{
  "num_key_value_heads": 3,
  "norm": "layernorm",
  "norm_place": "pre",
  "norm_eps": 1e-06,
  "decay_shape": "linear",
  "final_lr_fraction": 0.0,
  "doc_mask": true,
  "train_tokens": 106000000
}
Each number is 500 + 25 x the weight over the matrix's rms, rounded and kept within 0 to 999. Layers, rows and columns count from 0. Numbers have three digits each.

# layer 7 attention key, 96x96, rms 0.107, rows 0-95, columns 0-47
528527522495487516513495495464490470510487501504482501507525509487558498520500519499479505515473492511508498452526476507513503510477488484521499
515513514544508504508494506486498500463518458479496482523496471523491467504475498462502518516507516531498491500504522495456535468521497494545480
519481514490465460504488537500557522488540485509479513529504507554500494507516510483510543506497464530514502534501531515468537506541497511499505
467493498481525480485506527514481501533498513492493491504511467519503536516497487516475464477536476472506529495491476501529516530493472500484522
550497529482468521512479500520538500472517467514510555492550499478469474501479495491523494501481486509492524487516505492447513486543509482506503
502516510464481505442493466494512478510500457495521524518526473520491515529513533474490507515506469497471478513535499504488509487511512525466537
533509473518515477532513525513515490531465492489508466528503464504487555487504488558470524496445528509483513517521507450561509492476505499477472
488518480541518490513494464527449481561519544494510472499516478503514532495485499532473498495507479453512506517491498487550479495482487482490497
522511515483467542476475492501502492455519452500491517486541511520467450522536521468535488488483491512506511471507520520466499512533492515538519
504532450527482474500488502489489510562490493490505478516508471533501516501499474582466452467509508527499462499532509520561534514479490511476491
482517520542527465484540537496512526524537514510473498515498488479533554469482507522473507511487510499503488498507502504502480511463492464502492
514546495493531534510540466521489503468541516518493469506528486445491501486512534498508475523498457495501497476487446531515518517556519519499426
507459450513480535495514492478524531529458501494464493437529473503481468499527511472568470485509498519450520492518513524491537496541485526486505
476455520487496533515501527476511533526492500534482497485484533487545501480491492544498473495485501482466474505455526497513489508492527485516520
451538534501506483526555493462493475549461487494518473502473477533529526461487507536462498475499481486502527526502509496509509536461521481473493
480496527498463463539517548489464508480524520527517495478469450485491510499476497486472498563514537507520532519472470478526524518528500482503535
507514497468496556575508530494448542496453523496478552475555463491478444501467483471553526534507500552505472492467454504467545522537505575520515
471490514502453529486496509454492467486499500515472542476506509513492487502525491496499495471468502492502482497495485501515513516533527515533511
516478497514487499514498496514529499485542475527568480538500472478515446514522483530524497525545526481481503468431466553448509525488475475521492
447491507500479522522512503504542520514489477462442474455440530512493509524521492515481534465544556482502484490568524493477490476496479474491541
467466463453445511494501471501481504539448500535524530495517511504476473490474513563447497527560525514520517513407479471455492522495499498518505
495515500483473505524481518497504526504439483476474500478510483535468550458469567492484492518521482525483460511476486478516463526443512517518478
527474493519547495445501502540512508485503514461541506471516468475489522469458521441508429506490494466515491497484463546469450499519495493486499
495499515471484499489482530524524490501501505533512536495499510521501490455478491487507444492460498495507506552459522492489561510517515550499485
469499513518479477504471502516476532535494500465474498494494528503488509490511486561478461491497536445483513508508518506515487519487505484505472
513464493505489503459472501493547532489539508480536517472447526492501553500517470483509556496476488471498501549487518533516471505542469437504487
490481489511536446505487501476483532500491540459474462515490479524521464573544482535537496526515528501494567517462481519495445495509458462530473
511504520495486476504473479502465496485515473546536523497557484495496506429489529474461492504505480505498541559447481478537542480504507536485466
531479462482526488506497498524509515477517467556554525551528508452478523493503480541504477497506485467498508520493559486514515490465500490490461
517479458512508550471476526484513523467574465573505547514468459510478543510501479497506515527514508509492533543493515507506483475448486445546488
518477557452473510520461509502560479531511497515453568519484542494502461502467511536540504529496456526520445475496505448507473496562506520484498
463500496524468470486501498484448497529458497485487478454516527530551501515544522474535484446494502500491485492528545494510482543480494516506535
475571527511490512503472527483482517537522574492555488503508513485537543540492480430419497566510438461513466496469517519503551542517537515499526
552495515529488483490470447516500524520496514516527514495500469459500542494486519508477468522491473507502519499490486505511521526522485510520510
480543524502564522472531503493496458505518496516519482524510508486509513533514497475474503527458470470476473489467492512507522504492482518494481
516523507499515540497485509505475507485505532498523527486532514483477507499487477470483512517517481496480491492488507481491511506492519549491471
486485520482498530510501515490504504476515500530526495486518518479519503536496470487529508517480487485482476517485496483520477504498540533512482
539502498505471481485510521521522472492499514498497500491472478510480475469505496545511502486524500547503488483518482484520532474534469464505487
494528459528508477465475505528534486555500479486506468517502517525490502482509516483475485481494501461525517459508519521475523493468435472482533
466529488496503493514499469506504475503563535495514504533488524512489510478497473452503542522519474515521494489490507483520523500457532499481529
474489491495483515510460508480493511481465517539457527471489505444486495490479479481510549529500476498527498512495529489472499500532525539503493
520492514484508536489527495514505517501492483521469520468507549500490473487502496513554493482466504489500492522483481486476467457524476509525482
489474466502483479510515460522539529499473472453475501499483512500460474507492510531515476509530549522526536511485533472480490517472478511525475
502492496548511475486496481477505477500489491469501486504480466506515529506506505516479501499511498498500539488527478518508530538476493496488532
505500475498498563519502488461507481488525463464443498474490527559483482476537480504497498448544504500540509465565494533495486491451519498521523
538534512535504481471526497513497474539471488471511501512476523458489512509469512477495491516516513485510510493470479513511484498474512469477500
518504481513506498535458476509484494533501503506508486533528476512488502464514509505485462528532458495520496516542490512510533510488514486489466
468475509449510556493515452505501501462525570507555504421534544514531516500486473473492507540496478526505480510496498482506525517494556524563486
515464435528558429438529464562558465538521420471429448532465482523449489418525541546538486416562565480462568485499513514444455456422424421459526
507514501501508501527497489505498517516516526500526486494515494501520510516486494488476485528505465490493493475493506498529512507495517526490484
501503476526509474500488509518498511491462494557475472467519509480478462511535525538500540495536480472520519496524502463490452498501484517467496
490505519535552508451491510475482530502469486440497497470538511452459534526459521488482487519460493494485510519512498474517526458484508506469503
541519493466520490468516496509556523472541502506463474504474483486519520508465529433462512502525469504464538513509528487540470517488511460462494
506450492537499548509494490506527480512502483514506455533491510493499469519498497490517492481470492477509501464487542490530469480469459484493487
489463502467485513487480494521541522488545460501535501540530488492466507465490491484501515507521509517470504541496478498494502482499493539509530
523500519516463518504458548513505570521469518460495514511500515510489471530498497514527473496530471550494471497530462483483480512504518459498532
501522519543549517503479491493441479506477518502513497448428474511481500525504535434506503508505508498502508546495505500511499532494511515535503
507465483482511531516510445482526494494454460475483537492518547487551510489513527492520470471495493486480483499526512499536508490490507493463503
465487500511519474473472504556487503479483516480445501471495491530531479514510530475549564480434512550475497497511477515554510494487540465506500
496500520505489453541474505469474533487516514499501493489522508522531481500502517479499474490489514462533512509511511486536510468535496485478516
483496529526526502504537519500470526515490495521474546451490514506486486502533481477518545547484468482495531489511503486521463502491510507462497
489510534490491527521465500522503513524527532482512438545497537478510530490525499508507481518505538491527501495502477507493508476504490511504481
493495463496519489527524447517496514501521507471518491510503436484494492501466461488487528542512551502476504493512480500510484500490508513488450
487467474495441505524490513466503490468470478518470533497479526508499496517488521552506496482518509527510498464550520467520501462524465456525511
530491502503501499507511515485482500506507504517507486518493493515495490499503477510532494501474500488461484501499511505497508508509495509488486
547497490508486502463530520504505467558474470486500470514516500535508462487533553537565539462542485485455518469510536489476494484481467475447474
452497526503480493489491493478482531480489492491507535500466484481520535508455489487480499510501516529538494525492493519522506517528525507495519
473460497515513465535459482474504479512539483482510512481507520509520505498464497507497524502496509502504553523517524530509490513475465497502529
504490516477496458504544489473473503490489522510501497502500495501543506531492473495489441524532467518507503490499477513494467498487534499511521
557481482496509490501536507514510479516497497480507497499517506500499484500520507521504473514485496502457504490484486467492504504501490488480465
534538484517522475497535496505517483501503504508493465506497485497477507470544513497527498494473482489493514495483510476497528478478474510462508
468514536487470487536440520495502521466503521489486472519517524479529530496495489479503529531525511497501499489463457486474524478464516504524498
514488492503496454495486511527523492534507520505481487554487511492498524474489519514495494493500503500514511499478495496491505502501508502502480
441495484510491531508481495461496517491504493484510495493465512513488485496462498485486512488504502529481507500540478509522491512523492486522517
482510503498529430540495462500486515496473504535478525524490488495493499465482486494520500531504468533513502544480538531465481499479489512516477
475499503492512520466501510462521476508500488489486550481497481517488464507496489519496510476499516504476496505498502499498523504491546478515521
457509528516510535495492520488499474527453475527505466499489493511492510495522502480479492472529509511488499483502541536518495468534507448489531
490471538543516504468514501507458511531510500488476479540479542560481482478480523483535483495509502508538491518516507481468483492493462490500484
450536506479464466560477509457493503439494501515492538509488462486471506531471449453444487535510492487511475524510508526518516523544520520525501
502466512496508526491490510506490476498509524504500512513511512478498478516488472466513514509535504521527515498476503516488499519522513506502512
441523522513514523527444473481470555476467512510517556461477457476498495525492463462465527532503526497530493524529485520519501524533501492573557
512522458525496486481523514488475475500490488503527495490488486527499475506534505519522482504494487481475519469492541472513516482497459484501471
421484536500480552488491495445464502434497501508535548472422488498508540535430449461446505503490538507527485530511470532566508537557541509532528
501479492509490504499521518498503512490465494475505497499507499519489499507509517497498491508521484476472506480507481491493485495509490488487473
487452499482472501531477492507530516474488518503476501516507455500466485474496500496478485505471479496506485492502501502500500487479538525560537
489526465531524536529482493496499515496556500498513501466492495495508492557529504476505544477537496473469500463543518498477492519458509480493501
522470476523458498533514478546489528501497493499488500471531505490489505508473503528530452491487507492528497528485527491508483532527511499520488
466496492488487554543510490498490465470495488504540531488498539490496517517501498521474473508472480505502490517471426507493486512498490489520522
503517493504491517523486483498535525463526535488504525514489520493488505516487490478478501486471509485488486510477489503521513544476533555515484
501513523478522463519510473501488500506520520511458504511496487465523488462498507514504505498538511465498491545505484467509494492500455518494486
480523527510468486539477464498507522473492488521474490488530526485494530495476505502542506484494505500464492520458531535506506511521521512473494
506537501486532480478493479469469495473501487502490511528483509508479486529477466489501488504487535542495554499551507490492485458490493507544488
486512484491496555514482495471476543487510503498515492479503503503474556529464487482529520494514505480520503496443535495507484487504502538487518
523481496479488465562516478505514480489481509494463500504508464516518544482508497500532521477525506509478487527495453506510499504508482508535486
479483495518489479510461501505505523543533493457512485520539535497464523497493484486504483504531474480471470526493457553455483486457466529493512
492500502526512499514512467480480514529560488481511478486519501501512515502477498524500520496488500502475497457489507517513510490502509508491505